{
  "n_kv_head": 5,
  "norm_place": "pre",
  "norm_eps": 1e-06,
  "qk_norm": false,
  "init_std_down": 0.00402,
  "decay_shape": "linear",
  "dataset": "wikipedia_en"
}
Each number is 128 + 24 x the weight over its row's rms, rounded and kept within 0 to 255. Layers, rows and columns count from 0. Numbers have three digits each. The size before them is the row's rms in percent of the matrix's.

# layer 4 MLP up, 1280x320, rms 0.0515, rows 515-564, columns 128-191
108:109126128164141139112150156137102141112171113080069135098163153118167127126126150118110128135143120150128133109125123124171109183133134162175119104138144120168138129108098134144092145131114102
104:096135076144157142146138125121154150152153115098074141086090154141134121167109104158152153116145122094169136117119133199145128116163105151100139171109135113106099130115110128123167110099125139
104:133070114142109094147117114088140100148158107121168183144144145157123121117098172154118123112087104164126112120149148150103110153121105154138096128155143114141130132091134149133095144147109148
023:106108114150127122112137125145129146132137084146130117163109113168121105148166143155158116110159133168101125119114095127122126121125083128108136142158109129151107134179119091171126118111049125
088:179135140150100092110116093141153137119162121130121125129103154100114141139132109186089123086136125133112118156161139144129133115094131099140120147170123138138119127108130093133099115113103122
111:101066150071159173092107154117152132127140112131075119099130150156116137053144139127148119139139133125126150161124136165150158168142139122104169129136127109091076126112113129131151116178138117
112:086118192176113150117153151121087103109144107135091110093155150127117129115097154110151135130137091135124146129122127123140146177132183116165184104124122103184123159152128145140134165159116102
119:138110079095127140100101116131089123093133145151159114142156086091113124109123129097144133136130095146144128142141168114088185136117117139123168119125115126148121173139142138125126107126114089
088:116110114121111092075165128137139113121148092161142131134112112117151146136125168121131111169130116084109098174178130114110152099137119141105103103105130112105079136112143122181163128194138103
088:103119165177114131093121160120127104096151134165166114163108121136097156072131165114179105122102138128140150122138105100144161136083146140121138090144160157173089093154111125152110116119118111
130:142133100106120146116115160143090131100137108118141093123118147135092139141158153120087182111150125148110150169125142154081149141123117109103136132128159124140111132142169146123141136145117114
107:137112149135119141119139178098119110115123149148117128141128138104110120131118117115146112122085166132128146103146095107138109183146118110171193095143130147180123135100144112158121130153127125
088:153134099154134090106128134119141135161141089110122142136075140179117134128145128175138092136113167140139115184105111118157130117143108102128089167125147157135146151082145127131118087126132160
122:145121160140178097118163099123113136173126137114115127090102139150151109118153155110102135128146086148186163143168168144167123114098112132106099142129112115104110110118138137130089135141125134
022:113088125109163150117175122136085140157102118142106110128086109126107131091147101128120128068130161146131121128107131113103116136119102168090113133099191124150151116126144091112123101112091121
123:072108134151120090109138098109086137127155140129123170131130173122132128132154124101094133115130091162135081145156140124112115164122131167155192092135113108125154102135124159117121123132134095
112:131130151121144143135125125122122124142139092112109107130099133091110132135143139146140135096121141105104159136133075091172106130111129115144165102099121139064133152100170138123121147129098121
127:129123103114152156120143133098157182086161082130159117079103171173151165106115103133118123156121133097138132136142105157171146129127198121147167124105128130128096138085145150187196089161113147
112:154113131098125168146131169092126108121143136111128164119110091125142154122143132049100136140099106141141158125132176140157084150143095102127123136157123113132174107091125131110144158167092103
087:112119127125150131144142131091161152126185083104149136149104098133114150071076132164159122123143187104081112145135109144064152123142182152137136075181133130152097173126141158107101103149123127
103:133088127110172176111129157134154133100131108106144171185104116118134138105086134115100124122083164140118103130081167119118165129130128081120162087158121138135194145169119109136115116118167117
085:131138118143135141101142078132150125156132122108141139101121127110094111070127156079079158114122103126115165161120149168156133134093127117154103163148110108096134105126083147134138133125128107
119:102145151181122112123124114092122140105161124125181199166133097147107113110105119133145121121141118164137142106146142106121180108086150124153115119125149139107101091136135100113109127123106122
088:134156125134142098102215097154151128134148138138156183121090115104139181102131156132102107071119136126114113139144125149101111125120144135130110133158138154097092116096111148127148112124108151
071:114162119147132150145131100125143117180139112163147127115094130083094115131141124130112134147141129136143129118124110159139141137129112131133101131104128136132131108137111128104172159138124167
139:139096147104101188099154182129126094105127119132133110106124136117161105118142117133148148148127120106158188150100098167122122124134139102167157122109133144151107184147124132171135155140123145
146:139081124118173128110138132130120185113122165109096143117097097150121103120151127124107121126137128184108126155140116143102134109138127127141140118106155140093137144136087154124131089172136124
064:150085160099116171137118121156113106124088103063140120157129098148129108116136134129153098133100173109121114071164124094131108114131129100112093133110126099170142111155137122136115134142116107
129:119142123124167129124141124139115125168154146142163121147121146125135136098053140160155114133124123157170106128109132118144142121137141152147113142108140126100090146080140129171126146113079102
105:127117132145128154144137111091164136121133099145168155164107151078133144074107144144144128143104119121138117109126108089178133125133173101140103126111140151143068133085111144130185127117123120
103:133098156113194176119119094165124121135121119130153120133114129124110128084137140133115119173114113155131186154110141121150131156103196110129141126144126142078149127107128182143125163142144147
125:117135132155120146132104131065144124157151139086121183166116135159143120127125116151101161104143133092171136133107154178111121114128126110109114146172115140112115139139093141140126114133132165
100:134139158138125151148189102115141123130124118101101152176086192129159130136130135170094092138113157151092104150138109147118123105118121073182102133133146122093135137113113140163127151144114127
047:164131155116144137079115144135156113130146116087126128138108090172155133097101155134098151140134136040120105116139167110134110118108141143109150128070145134072171114139156125113118124141141124
127:104071139170128167133131174101060154119158161128089157118121190134163082099137134124115118138157138160098170107125129107163111111129142124113134123135130132175122142155149123140124120155139121
126:173083109111116148130136143121108104129139109136097106076125157149122118146143094101149150111134107158177154140103135142159129149162153079141135158145126141088155109146106111156175079107075123
099:110098149170133142121121152126105073140155132168096144102115146105117135080139145131111153163174114132063110150081092141121074125164149086174155128154142113105174170140149151105099145143116082
021:109103113101163101098141093157132131118106091110122129150090139123090125127143136180170125119115106133101121110116123132104087135077079094115134074168107123103116124128114123131154125080115112
104:155125178158097149115125107094105095101120131141156098111123120100118105121111146066133131108170080156101140114135162117103169113105125136138142121114115121140127137177157131131098135140133136
023:100116139125192115101116128171126115146129068105143077117140155164129098135146127163149106134115136175081078108133090121138148122119084128114153090130129128133120133140098157105144125109097102
107:143080108110114151125131119151097131095110107086112133157116078139134159082121146140119131126131167145143127153107173127177169139157147109152162153128135118145093141115161119171116143139136073
136:142154121131136119125118167144135149139131084076122138117108124111133156112105170125105138116133113140111092140134151160133159127085141158131120131162100130112102158093141136138160160164093121
106:097087138134131169114126126080156135118187125100104127132132191115118107109095100089160116124201095162103117131143101173101125187147151150129120103084143129126132091146119147123093082106145140
104:148099146103149105153151094114123176100144162138141137123157115146116143136135127067107136156119146145119142124158145139111151161137142153100152141139102118120154111088110148140127103181135082
102:123140110143153128122155157151090128092151151159160120104119133149129134110143123107103134095101116084158118096103105181168126170110139109112150134149163124125083099132068142144157145117081096
107:150098151137127132133124132099094149103128132128145128123135132148147118119142121105114131135117135148108144131136121115191144176075138125130117101136127172149124109099154112148132121115147091
093:126115143109098150125118094138086112108133140126141145174088142143145145139131121112129123132146093154126118121091142125070156088115149098149173110153157139138109128114119129151140160115140091
019:148125135139118146089112139149114132134167109118095150114076107127144122071096126118112108128123132131117139136104151121121075123132140095148133083073119120105135136114160146135104145108111113
125:149145124129168141117124175139094185111151144133144130117127114115159134077119141139111158136129113175140110085131145124111148117151117137108145119139127131166103102128104115169113106118115095
096:155109104116099135079126119118126137109125082128158119121118110103087148110144145159108136123109106130131102123132140155125166105131164122112128102144123120086052124098120142145123130147139134
# layer 4 MLP down (transposed), 1280x320, rms 0.0397, rows 515-564, columns 128-191
098:102115098090153147162095134170070109091089129146166171112100091115084155126118129110132090135119126114123140146132093154127115139117137162114124169179108103149092140116150108113138136154185161
119:131143169124127130114106141153089098111166160144150123157130137145118115126171135126070101129159130160150123144151158107115140124132124097131104145119114154134137078101119095171098148126107118
090:131138140171083115147126117192160146149124101146078138118135129120125115138098104076110110142163152129151135136098113127148153113120154126103117122136132128140143131119119122075124110130116117
013:092161110128146068151120104079073092167130142114117150100116171132143158139143108121097138169123118140116101154122134121114148160159112089101128145123131116167130127106135144122115154121123136
095:154132152110136093124146142149075104121101142120150133155109122126149104129104180124097157149116185163157162115165135111155117114108113110114112121129095155116179130114130105082195100143128131
126:140127130101098089148168081129134121107135141128168117129152125142132145154119121145161125109143087142142120148131158190134099131092123131147095140090163113156145128132145103126181121138116103
106:146136105134119147102110096165122096071137157155145111139095064131111149154123128096116085113147133118133114138113120137126102136134107106125110130114123168117118155106166152129128127111112144
097:137131091143144068068099096154125150134142115156122134123143102187129132133109146125132161118092115181128160139127138105104138134101129159110146149134107136136057134140164114153165149158136108
098:179135140098133156142113093072116141172097121135120164130139147150195123147140131119131102136121151173145153111119118166166117121135138118102160122131082159109177136161080074107091141143118161
095:155124123119089109148139139075114095130096148101058127138161119139166141143115135113096123111144150109132101181127103160139139079117183098092166139122135123100099136165118104130131125123146126
126:143133161136126081132131151110136113123139122112115134127128099119151106101074119124154130143123111099110133111091124173146122108143171099088146122116126103121132106116096086122151179121131152
093:104108125092074136138141139088126093124160136139133154135148146187171148070152103116080192152120131155159136144071172192100139104119144161156101097113143145124082108108140139165097125148134105
111:166111135124151138104102127117141122116077149144131124126127158159181118124107140117085130160130149108157137111177183110123115145156160145065165140080109166094125154135122120147145124084152130
147:132153120140114170128121123120129144123162118107137096159131139082124108143142131155129148110069161115116081129146100110096158161183141144178130130176126136117110138146111144123122156126127118
013:097129128136150104085120138099129114160107119099109161104173122145149131175183107148145124141135153098102166113083106110126170137122149137116096097109057156138129123097105095120112132141147084
122:156126085110127142147147166094149109103148104112111109098138126121110140134177099142132144140083152151120110153165155097124122118121118108181122115123145109099120167114121151126147125108125150
081:131125111131120115185154118131142136132070167136150106131155119160133141115142134099106092146127111105113139168034145138134145103143127117120114157176134136114119165113100114135115130152135099
140:121116102140101127104101165128133140117129148130154139133129109127129109151142115122153112155137149125109103147090090131152149134086148088141130132148129124095125161180134131073075131174123138
107:125137118098165147133119109127080106126104077128149146145144130109146131121134111171145118135163075146109111144146083162140133150150131121148099103142103120173156121139128102119113168141131171
113:135109141122119147093161120105122105153110132128123124117126143118157104190097130127127155128133112163161148120159129121161135124158141136116141104091126175116125134159154084161108116188116158
103:124130127106102112093159161125115147173116122155113120124169169134145082141153122122105098109148088113126153114153144092141141150160138142096144107095178146160064097117138132142124160144146140
067:163111114115099152177116189073134135083126148131130123138116140154141066164132126152123092134101105134123137127099154111118124124135156140117127130158129118141104107099143075128149154101120159
128:141112144142193147123125145110109144115173152103150083119142133123106156129108100107132148144163159097121101095121162165103121180166151163107169110164109120092137111149134150084163131182142118
078:183127151122090084159142120140134165162072128138119062140109122140093129139130140133128174172166142119122127148165121141143088101149126104140130167142116132114133144102130127140090101134137135
096:165065126097120139126127158113121141059123154113109149126171118188151107119128130113134113140116116146108150158126138148133127118101151120116128128163129103126097133123155117141089115123129115
143:163135130161136121117142160126155113135143155121103144123128148088154147111149108098113079120092148139162091105127083121193120111115104113127151103137103144170135093152096151127137100129124119
141:188160131113169091135118084078097069116157117109088134144082111180129127077127151143133104145132119157129164115075113096124136086136154153139129132112139161100107125169115110122110128113135159
059:117157092132171102134128137096204114126144087175083150120118140114133117127117130160103148125137099108158147144101109146130079120127173128160121136150131147100121118108158152138114135142120156
132:143142128118140132110153123136157111165137108150068081149146166129101114109195133125162091120085122097104134136165116144155126139175154096084180131186077156142141109107120108124107169075074100
095:140125139114114142125146141107180153142123158130156070141133131166176122135125156166112164127129117146139139160127115119158126159083131166114129138122156138112094151166160073164090126150174135
085:173159075142100094109156166114112107113153153140129142106130126152152107170146118114125131105137128087085101150152132148123129135164073180105133118110113091134138134129178119084134114108136108
132:130132116134126126137144140123142124132109102129149127121163071122072131117114130109124118148096090115125152127111108131124072149151076165122094142119108121103106089099158130169116180154140130
088:134135131153143121141138130127142169128101140133132108160119085152123125149107139165131126132124129102112154160153125149158162152116173150082147125146113155101121126129157138115124086156119119
038:125123113148110144143122134131128133110129169176136140145126124101122091107138150114159088121111123159162175131105098129119122138122139123165119115151123148142078137105104130129138108112100146
113:146124114112112091122136117105126149149098122130114132131157126164075094089120132133119116117131121141124135124103125138092117131145146158067114140126177144089106132161092149130119086112125120
120:163123136140187174144097129105154088132143142104095095157110134139150127103137116084126134121139138142174109115158133132111150123141135123182130129101113167146137125110105111134044135170135146
074:125115148104133061105146110146161126144168113130135155109138115183134108120104153140149140111127141115158130086137127161140119148124102142078120119115141121133123101087148108148125146193081116
011:128156100114116109131101138089088115164121140112129095102121122170132165152120140117097117138137141145117123110123129115150171150174105101119139156138113128136175114112115111130138150116154101
084:164130121190069104104127098178106153134122115144127143117129105150100125131121096164168159101122134164116123130112154168099112147146119095124127169143137131111118144137159093128148143133136106
011:123161124160113102144131162114121134135107188103124167086131088080152130104152135119095145097139148113167145164078121143118107139155120114085139165146091126108175157127145151114096105120106155
113:124116169143111114162079132082140170148096129198135164149114154164161090143111119129144133161075151112143126110125082115116141124147149115151171115107095117138165136131121141095137114168083159
169:119120134117125173154116153127148156136076113156142077108111119078121148157133123146109137132132086116085124114114130121124115066171143111178099132134120148121107158086129128136084128094124116
090:078103139138106110159120179111156117140069122130110119123128104156138111163152063138127127133049102111123132119166102102137121128164092144158167127106141114114135136090132099152130126155147146
096:128132131078120100130126129132134144069113147093147105135168134152114145136125153095153130153155095119094130137127147102130102131150149168103102179154126117140095116116135138128126131114130078
107:126132181116151147144089149087152104152088103101090090099131106135167144122146109127106109146147151108155139167125139119157138118128113131103137110115108137127138128112139097112136126143148164
098:150096113134132117133160155122126124154113098147109104127161178117119079133118132095128124151131100151147114157190154115131072158088126151106140114125136121130097120119108072119122142153145096
078:187152093116152125097136134159128139136126130188087158155141136131119142106156118133143122118109105099081151119135134146128111120156121140144140128100133127118101151130147122130129127078131107
010:153140142142103145103108150151114119130162128139139103122113118149124132176118125140147082121163131124134152112188168122118157146110074169129080085115139109096153114153102083116129112104184125
122:131109153135137067130094076105090154124156169164074150057125118149104148146110128123103141104159141157141106135144075171165109107141130129166139136093145123099168120153127181105121120119159099
122:112130171131123119164136131084113118090184132167119129105135149155131113153085112122122135135167128137113154154121104136115094140174142124131157101112134147144160210130112083098141146110166122